python train.py --norm="layernorm" --tie_embeddings=true --parallel_block=false --init_std_o=0.0715 --init_std_down=0.0824 --grad_clip=1.0 --decay_fraction=1.0 --train_tokens=149000000
Each number is 128 + 24 x the weight over its row's rms, rounded and kept within 0 to 255. Layers, rows and columns count from 0. Numbers have three digits each. The size before them is the row's rms in percent of the matrix's.

# layer 5 attention key, 128x128, rms 0.0573, rows 0-108, columns 0-127
093:138140151100138126129081100129150143158169133129133149133118118135152113165135102148149129148118091108072127155151164121147099115132143120082145097116142151138164121136124145088108155148153136131101124111108109114146154137076103148152095132173147120145153126092122154106121142159100060083147065114127148110156156117111089121117103153124156104096134128115148164123155101134179122118128
092:153094126100151125127139071139151088129102145111134089137122098104101101146153098130172139146144119165091152150094126132120120160135114129127113150158134158127141107101109124118104100104131145119169182146107160208135141099129129157111125117137102124146119140113114183128111107096075158082111146119131123153080118097132131129144087135125172170141129118147130128141154135122106145147157
097:188151104127106137107133121156146108137130089114139157155090150110138137135154106087106124099122130138142104086094138161109146100121175111095117104126145129148104128165139135095165165122103120102167091093121122066147090151135170116124143109089129127123151122168137144125149115112123151149165191118135135135108123155073144133147139129119142134122099127138070117153127132128125107172141
096:126150098095154127133161103123157134142159121125100108150145137112124097135138131148179133093148110120095092155172105107097094112109092142140114154145095122155129097147167174109136129112156160126122130115120117149102128136098141179081127111154111101118164151129123111148151100079125144088121121135142127127088109112145149108103082123149162124123161185122136125145128103100180158104163
084:160133097169126089158115097120113137102104117120126128143116173121132148130103165119136147161136153148150167080088094165118130125112119110129138169120141106134142133147128105137138153118120126109085097094126141160142127153118145154146162141142118128177078086110124152090113099151111159095101131118135144141101151141115119126093134191131111115175117116103195087128127147093125125139093
088:149118097103171136107076125105090104104102160107094078137132177117093158104140143118159131162116138072095112135125117127119146152127129119156137120137140100127130112097164118137125128109118125112128167107130157159082181104150144101133104092149146119110181105122122143149179157142178143129114128140124109126135137173160128122109095176120123113158128120133140164110152105107143151103108
090:144156090139156125125128148076150119118101092098168180134158139120104167097082110135121109173129143146148124146090072143157113100165128130124151141071152123142146103135129150154123118079064125135127128119187117093131131099095129118122148106143107097108133129153143125136089158121166141124144110168136164118129155121124100137140121159141108138121160126143128104104129113167136133098126
095:146130150144089126106154129126110094121126083098120116115125079166130147137145152101109125108152111076098132165103119195132140203129142076109118111125151148111169171129158158134147104156149156162147158113097116128101123132154159159167120127129114121126093118123105140112133163116123156110165141092121102127147147096128132099113119133138106114103141083130144130153115160109121107090139
096:087125140173105121070154068132125144129128081150155137091134158146156098171087087118125125146144156113118141156136151137095161102067134138124148129117145131122117103108147114140148099149135151156138131110087132136113135098152139170130121123160114151147135125142118151176113143131087174157129148116154093130110130110109163121147116113088072152164111106147127105132128115099136102139151
106:119128091091158128130133147143128092121082120140154127124148144135115115118136173090086124103153113180098085150101138157156126150167119174111131111122125131130095124161165099130148105121110159101107089115161110069185150144105121145116134107149117140134180127124164151123118081130145116082135159125125112097109118132105146113095118132162137124148129124151177144112129117120171145134096
094:134119093173168115186134143121147157182138161125104080135127149118173128110141188147120136116121132112112111136125151130098113180135131137113140119093142143104108108124142149144137129083128135111138139116121131092150116130140108115090139120090115136062147152128115073134088126144159086106120153139144142129105154125108117147093120135125134109131105140190153156089073156132133129130097
093:166108098099112142130112141129133101146140114102150138158158129132124129135139161149113104106122163150118124102145161158175116125185124069106139124077142102114164115134116124151119149153143155128140111152156131077107139138127095125103110161109139113141166104139097144108131122178117067117128139135121106107164119125109132130078103160158166125086118161139122127118129109132138168069089
091:118124105118104161147142109164104163112107147122098112109143160125129146139140086128145113134099153103100119091075146163081098128122156118100107092122162150136125113125134123098131164085125110173158155115134130159107141127103115097123157110181133094130161102141161118147121155132096170171157146145114125121127146126156119136148163119145140152121102168143172125069114089122099123129093
091:168086125110119139103086168115119121139126161109098112171173116152135143126139151140106086108137159152122113124115166114155147128139096134133134118178149162148125147122109130098157133139115163166159117125112122119132124126126135140087108154091113151132158137113137169132094110096086169145152168121086175115080136128129126126103125089107139123131133115127124063091094182122103148115120
104:131138121166079146110120144115096127109124112120168100119142152121078133148109090144146137124171146176182124135119122112133084125111062153169127058154084126104121119191153139144129155155149096112134117131129150115121113099135105096106156149158140105135126112130153131136133170127148102091186170115150105108137120103143155155121140136132119136134122129095097117139121144134113109113120
093:132128072118105149111133141124181110167102133145124099120152141125143143134126083166149176151168156120108104096119127138165125141114126123149082199105109097159115112117128137116120108111105132098132116131161125166113138145132132203097133128118138101100133143127116152128124108104143114094123156147152111088119128111144101101178139110122132156087139099107175125114178114096132139112149
108:108149180136122167108167151159134160182156156121135091120110078096141102110118119122112145143146115139153178174117085111165107139148146133141125146139069168137109121173126100107139136120126129104134105129128167121137094122129111099107181106100081115130120147077109122142075129132150139162136117130117127098160108121104107104148118122122120165139142145130150114116135087108149132096130
103:157129104095110147131099082110121110107123105111120163102123110135103149138156183096100147127148078109116115138054156150124135099146115102120153119144140117110134139174127162130135158119172162131100145135130077102133136158146108103131094111117131146145127121155132119121179135122168151121100132197113105144140137113112128120142124142135153090121166092114146129137144137156072143117170
098:119168120118085117120155131125122094101123103147134187141175135154117136123114150144140113124151139144159148143153142124115133089106146131140106105169146120121127160156138139091111139095072169162107124116140142103124123128127114136146115077098173132135113155121109094112129144108099177157137170111115114070110102100087152155108158100112084092134160154137125125146127166120081137121143
106:150152127130159141114099129089147125139146065124128165126092122148142160058134158134130139102121144137110176113127089159154134120135110118117128115106135138139128114112103115140169150115142135122133109152115132112112127165118127125108135151093130107173183146178113136129107153104132128124157188097161136111074092120115133097118147103126128109154146161132109067172115118080136127097136
100:121131159133148105160180109117083093141115148146112129072156123164090112120090103133132162141128096110149135087149131089123102143160130124157148135132164112120129099066147143148158133145120098126115068098122168170103115106157140136132117106128097132144106138107120153130146153132126143179106123144112119103134109147138115163112170135139099131143139136139182074122144156118117112154096
100:134138123094128126148142120087169135118097081119114110070110147121115109121106135110123101110145135131176140136127136143139138121085149138127124095094147162123169137144175147151108122173136110111120135137117138122108130148124148099097107106145162105118172142136122168119165130101155165104139165136123117106091128087155199100154117130092168138138150148133111096145092102092115133122185
100:111158118145093131146148157113120127089144131156149078151123139160133161172114118102085113124177105130127115092168142163135112114073141120111140152186105113101160169162141121134090127148155095112104154142109155156169151132167130102121151101134151090117131137110135143124112149140128096113135162154153113142134111101115131136059121118098083096128121111149122106096121121105144127147126
095:136094106129099097117145146124112176145108116128105153157102134147138136120146148132110087139131154078105159152100103121165158149145105109128107103137100105119147114131109147184159113090110115133163166122063130143104116164086148122123126141128148131123140168144139143107092180162139119184128165112120107160135125097133099103113133133116095140170126087130099166116131150122125161142098
087:136163099109116176115105110124081137141128109127160136091132154131141120087088149162153133164135118177133138110113122119141165070129111143121120126141098129106079092098120106085137137155128146105166118157171132064126156118121094143113129184168130146156136126122137115166124117142139123101162110114118152126124130141158127156123135145129132179091167129123119100120126091156093103108103
100:148134163095114158125121131131129123149116131120105098168099107109122136088164148168094130134171126083128146134134121128157142163106132174123152119153101130097146100156090116101126155134120153139088163129116146115123087123157126121157111118099214097151123107139137182080096135147149092118131110115122113149144128110172128147121118141113122072139133140146116157096116118114130152081144
099:130131118048072164139143131103122119121103093130114120098132143127161097101118113146145143127113131110059109166119147162110087104130204126103141142122116153124144136129109138152120104120107153109151124101142129124137139148117103100092180150121137137162165109144155141125106108099156165117132186161142127136114157143125101116143143104110148136129118166123115133128147077110130152165132
102:086063126156129091115133113116107127157150144141125104123152062122125128105162149117146181117135125112116114133158107111153155154154118149116135137135145116146101133072150112146090125118089096105121120135146144112120108103095145141133139107138114160124151108086152130129126144104159184172118095132153142170161147139098102114160119172155088092111125145123131126150100183141120152113130
112:137129139093152115086123126126124127094136127166164136131154119090101135189146089160155114121144098153156096139109084074143119147144109149078145164138133099148107143123133086115132136117137100124122119145193137078161133116095090139163150132129123144105078124159107203152110125113158139087117110135106148152132107105134112135147140129146113103139122152132144106152119113125131140120154
095:141122110097156117095155106162124098112119159081155125107149132078095123177161148132142157106124139133137122134123158168119127115070132095091145149122153127155143194116148144082121125142083111113117141120158130127140149100093135139112119121127098101118134136130155124077145109095157121097162150142121152123148121090141117131124117162155179123083137129146128076156117166148148105131125
097:126117129154101115157135173142093171131100141072111119129093106139122147120113144119106057108154149152164119124121123137099120127131155140128111126080142114135103115158146106105122158112172162167126119114136116101114097169131116117120128091147125076136157183099140128095138189117135117168156162144118133145153128115177128127111123162110153068112131099116138144106135121144127121126153
090:124130116137129166176100121140124148128103109165136100147088153132108148125118111139123129174144163104143137180130118083142120129128132123155135113090103182112181162097139093156128136118147145131171143112136125120111081119133122117115116141179109078144175120113148125161114118123106137149144123102101133102112127177145165150108107129110134129121117088145133113085109068126086162128091
116:122165119151127108100130138125086093129103129140120138110131096122118148093176142157164136120135116102118106097120114148130178070167136124152109150133135145136109150131090093121112095132162167140133168148145149132116124126136169156132155088101119138138107085133115142123160091146163144153094172151145130163162121158151094114086120149097119093151151125118092068110128090129152138114125
112:162151106095161058142151148146142116150170165109152110091129128121169088096090132124106114163119105133150073125122142117129131132174118151118154146120122167132148129132143108145141126111172126106182097114134082109161147168103170096103143112106115139105124121101099133152159119109096106138118148100134138154131160118085124134149125112113118120152124128138104152140077164123105112148104
107:130132132123170076144106088162085117140127143127133163116139134131101123113116161157138098145123147123120154188134116145091143125131122102129144136091134136121130121105136101135181108170131140171092139099165082151093132124107153128109132102173098088140091142105141089095121150145119121144111155126136104140138138145102136121059120121131145134135116106155184148114159102145114154174101
116:182136110104147126185077101192136129149158109146111077116119105122106139162103138118104141136142091121141130119124103110132134136106151080145134162092109085140137146132102114101146106139156137125158132186122152182153088139142121111128121162112149106111161187126085118143128123107116093118127115117138118115151130121145167133111159150098125116115138145148109151140080099140108103135120
114:124151124124073114170122146143102184130078098151066113134125186122162113132148137130155173139130121110122110113096143155153134112137160116114101099137136131127113120102110119135146125109100152145133143126118170114142169166138118144141129095169118151095153140194095128173103103123151103182124089116126141130124108142098093129118129123129085128134113158117124138118099138126100153134084
114:121155143100125126121137139120119143082175199095130132143135097083150107149150126135182129127124144129197111143104131104145087100163088098146128157122158134122171123178099136101115136135143131174110154126124126123120121146157113098125150097132122106138089160158091135140118153110106119123114113136117148113138140110127124126175107128125143135147111127095094113082135134132078183103109
115:143098127138094122116119092155089181113101135130122120089116112170126056145118097156138099105136087177116109118102139155093112098130116118116117155111128136135110128100149141118115148127118098136126141153166131112122148173117125105164103174110143126146107133123110123130190154106132112166112164152117108156174146097160138113105163125141124121134175142119127131171149173120091109129104
115:134087164118142122089131156178136082097174138108093134106097134122104142141114134123177124132097143152097113111137162185142139180125137140123121088118106142131093155125130124102138114137129159157148130120133117128090141129156071185109094113124115154123129158090090140156108170133142089158127146151126132129154092113110083139136109124106180131149142108110125134136133127122114093103149
114:130151139166127105146128146075131161102142099142134138173124174103114125135124139126103097102123101115170122108172164138139122078150138111141098154106137149116151130145108136111149132141110138107125111131087150133102161119123100148101150099121118110118097132091125107155155107133123055106152180116163119172102137123129133189110120136099163115127131134136157069147158113092132120156155
123:100092126154118133157140135131150118102131079110131117104119151143166123118117141147151119116100111079117125100160107123118093140087105154109168149132092125103138100103145147128185137129203156147113099121169090135134108132169153148134185138123112118132113110152131154152130106126131131177118115167156126104125100111148138143092110105144151127093118127106084131149124145108098187105141
111:145140174130145195159095129129111104103114186135134126140163150106160115135126112171132109122136111161076070114102163140077147124106160141114113133125091108131138120150116163150139125122110102095128110130165137130164102111141130146124134101132151097116130118062126148171090107143156133101087125132134134152167160114108134123154154130082121125098111125118128137110142101090133153139141
123:121090152175118127154117114112153108132107111160086132160081140133114122120140157107154137127133201152145146126094135130147123152124132108147112128068106118148163156108134116102133100141116111110106121092160110117109122128112155073135139125117154151165095139084096135146126083133139159139082137096157146131109165089124142140141137141132127147176123181096103166170118121109110131109136
120:136127137116162166124135099099113160139139130124168122183127109140140105104179149067127105136119113151104139095178105151115152161121149129065122127159118102098131072134106075114118127168129147086115143139128175134109170129162127132115153132127135114131095108126154115139115186125108141135111156108107111171128141115119139108136124140123125114155130140124106167143143122135076133081101
119:184093125155149119088124105108103115112126128157132139139119124140094108139085131124133110109099170138089180076103161125165108097140123150132120115111109112124100162154142147173106168103132130148149138157157145129154140154127147170110150135145099069118106158121124135126116154121106157140121099126129174145119126166133148103106082123097107106151121151163137132092112138066109125136144
115:128120090099155123130122114151169145113183113195127110140150109101105150120147114090107132138117160111105117150135074142134107108142153122131107114176160148163104117134143138077134142092094109139117171105181077117109133127122099124125194145126125099126138137140129111125139136128138134140090135155141147137136137136104134133132118102113136053102163135104155148159114085130100145145142
112:127142118132144137121136136134105133098169134117127138146117124112151099106110149168103094115183143127108144141140079146083149079153137123113119107100124147161131091122120147127164116158094110108096112157135164137138123151160123113152076131115105101133146146147054146088115148166155127129122146130131141087129060126122142088156163071145124140120138132152127163122138145093158148123145
119:148125163110097110120117154140130121112111152152127098107118067109151122134087133132111106114098130176138137126131122133149098160147126090135128172147123145145117141124113117102097130085113144105155108168151140101138115063143087131175111148138127135168092135158149123171130117170163108116138139160172115143094138153122145140077100095114114147132114134125162144148148108115146175118075
109:097129156124113159106132120132070116117137124069092095127089117095140120160139130104120158083124116137125142116132110138165139111117136134140119114112116140139122161120141104149130127161118096112136157147136132143125136128070201072143100117163127115140127137162201137146156109113143115153168156140177121145121139134090141084144104097130155151107123102124100145128128107120137168170142
122:099148120108120170093117140127132100110135104111139140096146135117170097101121168109171122153125138136147130116150142117157118142114134125161077107145133144113133174069137159127159154112133124147115133143112099098108130152147128108106141160102125076149152190087141137092141121140165117146140110111119096175158137129154149083101136135135064153141095162111124137108124092137157098121113
114:113155147145110175121067129136155202128142157143099095104161158173089177162144107121099083123138163121136131107145139126143153114137140124126129133163111186113140160115129119164106133119146112129119139098160114105127151140110177115119108130118120146162105098115098110157085143140128110133109121119125117100148095138099148093107117124129145118129189095117122111115122117083160109119112
111:111091137117096130133142107127102169192155143085121136102154125148141107126093100096110100137136100135167147129133132131120122129096165144129141150143117145169091109156130097117155118119121147147131143083128130135128098159091143167115170112124180110155124166116105160136125125117127139151161162158148100083118105107125091121126127136107080133161120147078195089128125113116149131105123
115:165096112114129143141132118122118140126111142104113125151179142119085120123151162150121132085150143143112099155161127107138139112092129095182117146166144156165139120086139136140105111115118133142088123127113121119121101104133112187124134121108136134151127149121124099149127099110094135172103155131119073125128132146082210123169100157117121141108118149123115127057114176149137145123131
118:121151136129165127154123126061141110125108140140133132093144116127143138113150127079126165084111141158142114094163142168138101164147141131130163138080151134144117107108107107145138152093103109172100152169120114139173138128109164143147097079151153118149133111117139109140151127107128073093118109143129155086155113092114163135159107110128109097150116136134173141116136095138118132075148
111:148095125078128122132089083121145157163165150122095096124137116117119105124137147145163177141111111120126136107102160121156151130108075128126127133137167146094132093153159167109119150113069141117118103076116138126130176118158140119126124140135135092165138128144122167107156116105144113123126077080164142123121151125138142083121120141111155119124139128142161093161153149079161148136110
112:145175094075121113163156097119147086082160108132094117132140112094117096136100123125157105135113138117157108100198097140135117102123137141119122084152130131152143128122145103143081110175145144124118104085144153154148128139122113113171088082169157154131127124134110141117132134141111160132144117155140122142115122130120104123127124177137141129181146170124139169109121116102160104128086
115:118135116152066161099150047110175131160116162103149111140086153084135126117105124122080143133104137141156108123142134142140090132140173157110086135137109175160154153104120097129133159163132123133148106109156143144142155140163109131140114124097143106141087113123135104105143106129128157141131096116092158135145119145127124137094085119133147120090103116108138154127113170163154143127144
111:137150124151139133096126140128089143118135116120125139160139150083172083164147149129167140151119145077135171171134104151112094146087148109129153118160138148182103155156155134145143132152121125111124087171121132092125139075131148129164154135100081110130146110156116130133129084158134123113095097154102107118135147096079134132116126133108109110137128136127133108145164146101125071109089
113:124135136155124125142093121168122089114187125141169124142154109127116105136155133076134161110143138135128124040122154138114112128137133102151138091113137102101097119139117143120134118165141102109130139096146146105148097134129154161091152140128121149179113130143149082086097098130136137099144107114181135111163116115108119140123146126166098159109172127131128126115107154149107157157069
120:104073124134131100105122082095138108105169152142161127099087170138127128143141139132131153150098143103111130149125142104119111084148142160133160128107111120136113153105090107149155159076145137093099135113085174124151116116115107136148145171104161145153157133122130133084111148143125085132141136165125113104127125127086146115157146169085145125161140129130074116152164119146137150161100
119:182158108133143122154122127115102105124122126112124112160095093120146122100119101120125160113117138106128140119121148136104137105109154165136097086162102124151151106120133152138165184079155112136157168139097142133080103105099177130153107121111155111143143138110130130145104117128116128109113111135103092116115162102133110183092120119123136174140215115125169129147118167133112149109108
117:156121086144151155149171130133133115077159130098162156147111139172120167118076103125139140109130110153115098119127102168118090131128108100128139166124137117170172113122173133141095106113116107124141136103126105119080137131177127139135107140088170117144142109170136122181113130102123104154128125091141130153146154159091128108151105124127088138145108080113120091148148122134161101123103
116:095155095139109097093129132141111144180139131106081101108143145105131124087145100153173145109159198143090127083130119093098096155117141091130105154117147149141104114144118131131115123110154085130149095177145111161115111147162118125123155144097126153126139085103136096138148143160111108131151164123124129108075150155163164117156107126135150122184128119115135151145111131115133130119115
075:126123138129155140123116112142134113124137135177135154120123110079095089148156137129161097113182133128129073099150127125168128093122086152136150100094103148122122138132136125117126115135173109196159117115085094132113133149161150160131158104122125145093150149097109127199125150129111126132160137127140152109109125091112144140169148104121111117183118073110117133099137135124127114089118
081:154107123153127133093141117176096089113124159102123097166130109134131139113136117142125146129136095162142091116100123108155125156145079110130156077121163141114064135153148130107089142117088139131126136104142130111125138112137104118136139122122083162150149158118138142132136118098152120124100098174161142178178094163127108170161120142136126133114167096110115176097149141160109095120111
073:167099116161116146106104134119126113153184104120143101148132075106137138093078099131129150136149135099146182116152133088153137177096127096095188114143128147135117136161182123127130123090085104113134145131139136133131149157148120120112111065121134113140105112129148121130125157124136181102118097161135115104117136160139106148112111138125102140164115125144111095150155148114175125102104
073:110164083133121134117096149140107100101109112116121153096093111112135126147149131145096085136132159139138118122142121115134157160148148165133110087077114152122113134152111136095132147131151105122152088106115168092164134121121157132080102095156136179122150151112134104116141154145172165148188102169094125097129146122133120127099098133154137120140092116124095127193157120149126154108140
088:178119082112121141118118107137147121153111087147129126128122135162144132117067087131182138156126137162088113125147132140117133094106163147187113134124119145135096150148167112106142117124100123120117115122101135100129136115124157132139120148115161122145164138118103139134183101085129155159165158149175093123100111121090135130127125096111087096158133135138096117144117151081173081136141
081:118160138125117151112062145145159154167103154123141166156121087159138105150129146127120088147116119104114144158167072113141114087190162116156128082131153164096145062145125132157146146095133094108102112147110111130121124172109101150148122131114126130127161123110100104131134119138104100124158134128113157128113138135112121104167149118119126119111113158111088159121127129189123124119113
082:106126123108129120101147152145146141089136096090084127137143125147142047157118121095150115115088127130116160134165161144152140174129158107101141136137145129139130093110105146119130148138139097141107115153113131117133143149166093145178148143117145111142105124127150054143130076133185092152127087122162149124168155132089113129093146120133143145133143125115133111112132155128123091088146
096:136091095114194160139098108107111087140107166154146123141140102121090124123122122137124135124132115125131088142122146093157158190132124135101108155146146113100156135098128098138111128120106160108135162126151175142155128117128124098123101120158154102094087135163150173153126117143140087115114066136102112123193131134130140137105123149128128133120149151169129099151140149103148126108076
076:083080130124155111169151110154133123119133134130107152096092119138106100124121168146141110092139109081138160109080101093141184138114158096124083162101156108128123118150138119147149164098198117142153115153095115184102102128094125111115154155104147133100132158091149150142091122128142138118107136146146141156106127138135153146113130116178124117112158125128106128131125119137129172105126
072:129126182100145082120134125112117142135172135106128155122135145096088127115122128154139172147091090154124150111121175143145150160151103112136134119102165075090134140094111098113155154135114138084142072151125153119111150141129094134125133123114131120129129159165137140104154170167111123083127105146063102083143114136131110149140115130131119091113142111150116161167171143103118120120154
078:166128108126097105084175127170089134077116119130082135098134156135102140104108125149112145120151168126119122119135118144128145130132080085130088159127156122106098150083166103082099122137117125163140145162128138108092152107144134124154124112152146092142144150127146155169158198141102162141154130124144112116121068139126132134120156090166153135124145089125146153112131117126116121124122
085:102137112130140114123112134160126134101118122177148096180100061100134138170110100116145109183149139146143135146130114136118124184128085100146121111120117178131149117124115117109127144114117084116133133139134137135151113152107094111189140098105117107110127137101138153117132138153157112081150099110156123131143192141111106087082136149127130110086123120166123147145128145130187143133114
075:094135130105127108131139171115067111144131142116109137171113110150122120122116090120085115142171119080132173068148147110114171154101106134170108139110153117112170100156127123160147109110117144133152096162123176187141100124089130158108104113096088111153125117076173143136134118125141133127136165123168133146120119132120148099114119119141100136156094146148144110144149115139129112132142
083:124104169110141152145103108139148127153123119122119137143135105131126179173093133120166139097162103122134127151079161105135130168129131125110121114099128122090106166182110120175097110113128141132091128145182105156140104136141117128130136122133068130096117157125180149108110186109102126108080123128137143133167122122153148115110108122128142112110097083110141141106118096163120124177160
079:133121118168105142135176135131107105133095149132160114098119137171176124086106114159170113095124124164130099141082121151074105084126125098129118167135100145162131143100103122178161122113102114142165130119105131127083120119127134120139137131088162146127122139171110124169101109157107180149159131096138148133102135142097113114121162104168117102113100125135145093127135126112112174146127
080:098131182167113162084096124121127137138102116117139142110114104116117141174131163108121116160139091131110140154140133128124152124179139101104130068128147147095147157111119148138103124186129094130118113132100142103160130102141107120159130130134114170120127103102125131100174122138159083141154121116158101173150145095141085093151117081149153139134119161138135086138159099138133092109149
085:153135129128105156129127086134155109103107110100138133136136145171094137120114124142132147115125136147089139146125143144110165136134174093159110137109124138144132190117148087108103151138120098101115152126126118133083178163124113170108108130112175106127132129128157080098103183077087116129142140098099112114120101064111137160152166116128111152143156156143146095137100150124130128163138
083:112140106123159129079141144153119140164100097131120114105120094126146120146146121143116085127169164139130184120072127129147098126114153143118151118132128141157143110132116174113169130115123130143137132170101157123112089083161151098105119157116161079078114136150169163133106095098159134142171143130122189124094134104128101106096139115081126134134164142134153104106119137113128126117112
076:124112167083150149128092159135126145089140167134127126180134067121143096140145139127112143099122111149097102186134079162146161104106119154167155124134166131126143133138109100147134130146082134093090111162179147123174108118129146145146091127142130121139101138123126137118078162137129134093115120146138080078160100109123134129108125144152121121138140083139137133129125109138152085135133
081:124149121127128148131155134123114137103161089088091114136112142147128101108113157115126117124090140120154148114154134136125149146087164118162098163136164089095130134121114079150123124140102140105109149167119130176088109153156158115099163087171146097129150153135132098121123145109134153158104160143143085089111112112113164128136084120164154150094162098149069131134113158116148107127148
085:143159131168147115095150130125128140142123106141143170179061111143149122091120141110131105121095129100103132069129102140140155140122115135127132132121118117141124108122172151141137162093138108172140081132147125163084119138090130147113108113132119124132125113119109088112129130112134170134105163097130157168066107145163113111137145134173126153131154202157143130116098127110126105092127
073:143120081149114139125156135135139122136130140116057142118117115142147131124107119152163095065114118157144147159118136129117123155098138143153160087137109135127108150130122170097111112115107112173153142087124140152129116145135130059165161115145148132102146174136145078112127158137106168120112133140091134127068103158135165124147139111108097152140108082108118118121123166165102133143138
079:137145120111148102130139071155071101149170136177128110104165120128084165140174173142097193134145107108142123134132138085115131126179157126100129130097149114117118137098099125143138125106086131150114157089127153122123160100112171096152151134098107139100112143107128099150159158130113069140146136104155097125156128122130133151143111139136105121109149102151127106135113153154111137135125
082:123108125093124131110165112157132119123137116113164076095121105127187125148120147091163131152109138130149124090109140092164165134142132154111066100136144174152139140149103143161129130173091140089126126201129115159126162140145116136119114130133144165094089152128109113143116100132143171142143127105115137092101147118124131134092110134126152117122073141108110122126110158121076131154144
080:125160133083165172156145114141115145119149128138145139115078161178122138128091157110118128104120127143097136137143109113135100127150114134082207144144121111169159106139148131115129116151145158111118094160113147087154109080150138137135080183120087090111095132144164133150134144146135142126066127103142126110140116105149123130118102127118124091115125110122119136139127110138156177091112
076:109120119129144086110184103155107105113071132127106146103101149077164119132101112113140135164133114102116124143106167101114105108155088127142136131129167121120096150119105119131154153117119166134130126111129149171142098161123102160140141094156092164180109132129145134136131139163150140125123183147140104122116143115093085121134154124128092113190113123125175078153146117129124114154108
074:135154093166147122164150144107098123106130140114117115152151089133089124104090113109123131128151113138142088157144055117137130144146156170125132120125139132111145115171130122161106106115135105150130142118123157125142132101150130147143110096124110159118118098146093162167128124093125103157168105149085170165159148128158095116115077125099151122165152107101143152131100084167094119119165
074:129095126131096132133130160106131141118172143114193133128127103153114128090140113135096156161120139089130126164120126102110090133140119139137113150154097118089145129154149111159080165103101141147168166086128162119154122156126146114087113110134121127147087168076124113181113157147120166140110100137095158090152112134140085128145112104144094129117133098122095167140135149134161106115147
084:183125128115136097109071120145154125103104146106159181114082113151147146169109117118174098127110143113114118127148102117161094112147164134108137086131129163118138102120116164144148115188130124121118146146070136105123136087154150134120111146148123107114104103146134130095126114165102114127117090142157165162157158137134150146153086122171114088127098131095105133158113116150120137148122
078:183130156141129134162138187133093120113126168142163101109163148108143096089152151127105117138121144115141092144140153151115127085145119115157103132125164113123092182131097113104134086111105100130171138138126076063109128159093133106120199120146130157115131122125117137130103145115133124156134130129079145128096147108104116153144122126138121142115115097160112152112120131155105151148094
078:192131143070144126147119149137097126137146140128169123134126095158069118145123112127131122124146147126157115173170087122110118121114142100117079125113149164091108079157122155121136128112087161165174131124159166101129109097150140096123130111153131151130115162091097165129140147136127134072156110132139147107130123144108144120124099118141129161080115116120112145164132123117136155102087
091:142108150158118099152154143144135144159152130090160146083139105087092158121140117121125155132105104088125081121146084117122126132137094117135140182120131125125110117161152131150128126102124118097118141135090087084167132091154174091126111138127156135123085124117143120133161142135157105149129088137090136117155166098149106179138105122121133112095157113129167191159143147133103133105144
104:155163140163137129133109130148094119141101129139113141140125108135131110069135141141156173124164165158108166137056110119110150145165123069144114145102135131137159134129105141137131119097095066112145133171138104106102117134126153087145115138125127134157113113148150092138113105166127120073101144099130115142101172144125172125151125092151087173133135112130137163122130111131111150133093
107:114143137134147111157135169146105127146131087170134120157117094159169138101151135119123148127155109114132125116142136131095148135139126113091160147083151083113138077116143089061124101176132120141120117122152148128126123149119117117120158099134144124136141100136116133126123083134164112122134101113194135116142122084171066157101152161183105104126150121123158097157110121142136136107094
107:152176158118091155157112164154093120143084089092103136104149125140145107123145140151148134130164064133111132112097122126128176154106157145117108088143115108097116130144110123148160112148142162141156115158098150133166109176132152132113081120150111149079158161137104147128113133123138152140132136124088107126146095105145121119130160103110095147108139151142107157101090165119107095099129
109:115068143153093174113100085122154132136136132172162148141144156159080147137138123090095137147148151137080151074115145103121133139091135134128121117132100076090104121143090153125132129105117087108112153118130151139136106143148121148121133182122148108154113141108124097101095166145119153103150084124109125120165128133178170113106152159131103135110155154150141149132131150135116135110108
105:142105161101163140156103102103128165172170155100123133166148150142100106133179173096138117135154128121153133152127147095137144149140121099127174151094146126104163100130132105130129098152130132119094134079089143125132128138112113114078140092126150139142125159102109150105100130115112108109123142082118113127106126102120167090204124177132126131151087144124115122078140126132119145128127
105:120115132176075127125118152150141159183106105152115104107163155127131150131141144108103152164140136101124125168116140115167143132100148115168126152163138171150095179105134133112143116099073135132132097103114105080141116116101116150079176123103107115125152143129151108146107066129127127146143112162131117126118137154100128148108105155119088151087110126097167100112117127156152119139123
109:100153107151116170164135111143127123128091105100099104133144157126134103123157130080146115110140172122113108103152120146111107126069160108099131119150108155127149130100163075143134109195177122108098132104163119158115130135133148100106147097157117142146111086119162096154099127131120181142123154155124094114116120122124137137108091133164160152136144141105130187126131119132098160122113
106:163127137126118094194154087126167120125114142144148112111093149141134101126093128124122146158093086158145079134089152124115088156153154154072140142127121117130161123127127137137159148109153124128162103078152135092176144141131090117130149128125175159119122113121145120140124117117115128129102097097101147141138154102100113159134145132100102137134110119096111154155103165177080130143096
101:111159137132107096122160177135108125132090181127133084140113098094106145149144075106113128139122101138156084110106147116154118142147138136151116171099122103111149139152093115101077118124134099134148137143105154151142118119093175096117108082143147121097104139087166108136147153113118139112152112141122146172131179116176113146147114164148138162135135093138133134073128120147142135138148
104:140138120101083143150089131121148200150135139099112102129148115159131122125150093129115115069128086136137091093128138110120122111119139122134099144175114150134153086150120150124117129087142111086133164121103129136109125147104172113144113166090174178143137119136126128165156107105118106120116182116164100126122157111128151137121141115110154093141179151102135113178107156100129134136118
108:092116128147123110104139162152115152108175147153108105111145115105147119134165134125176137121137163146123100093106104104121105134162157110127127146122146138124092145161083127101139128105158114145107145159173131104130121150148116123106207149085108119129108130123088123134138132134169133166081155152134149127175127108128123104169128115117133079150133143096062122123094113129086140104121
101:173120089145153098139112100164126078185155138106126147139144109127128128114109137116106127117119135146100104084157138172094153126135151116139106088109103103144107103132093120117125099126128150103145131162132135157100126136066156187138160147104142122105142124131124103123139140142077126127121192122154145156119169138082100159120122168105150154142126136147133138106141117164085100134120
106:118132143118091122094102111149145118151130106144083126146136109128063148147146152121120119102122155159146145103117145096176145147171108115142088086125139134086116181143137108120096104164139157121147131107159138130120149128101134102124113156153119196147078107128160109076139095139144165131126119063151140142130127144116117134100145132160147115121133148125095139140091156147141095154119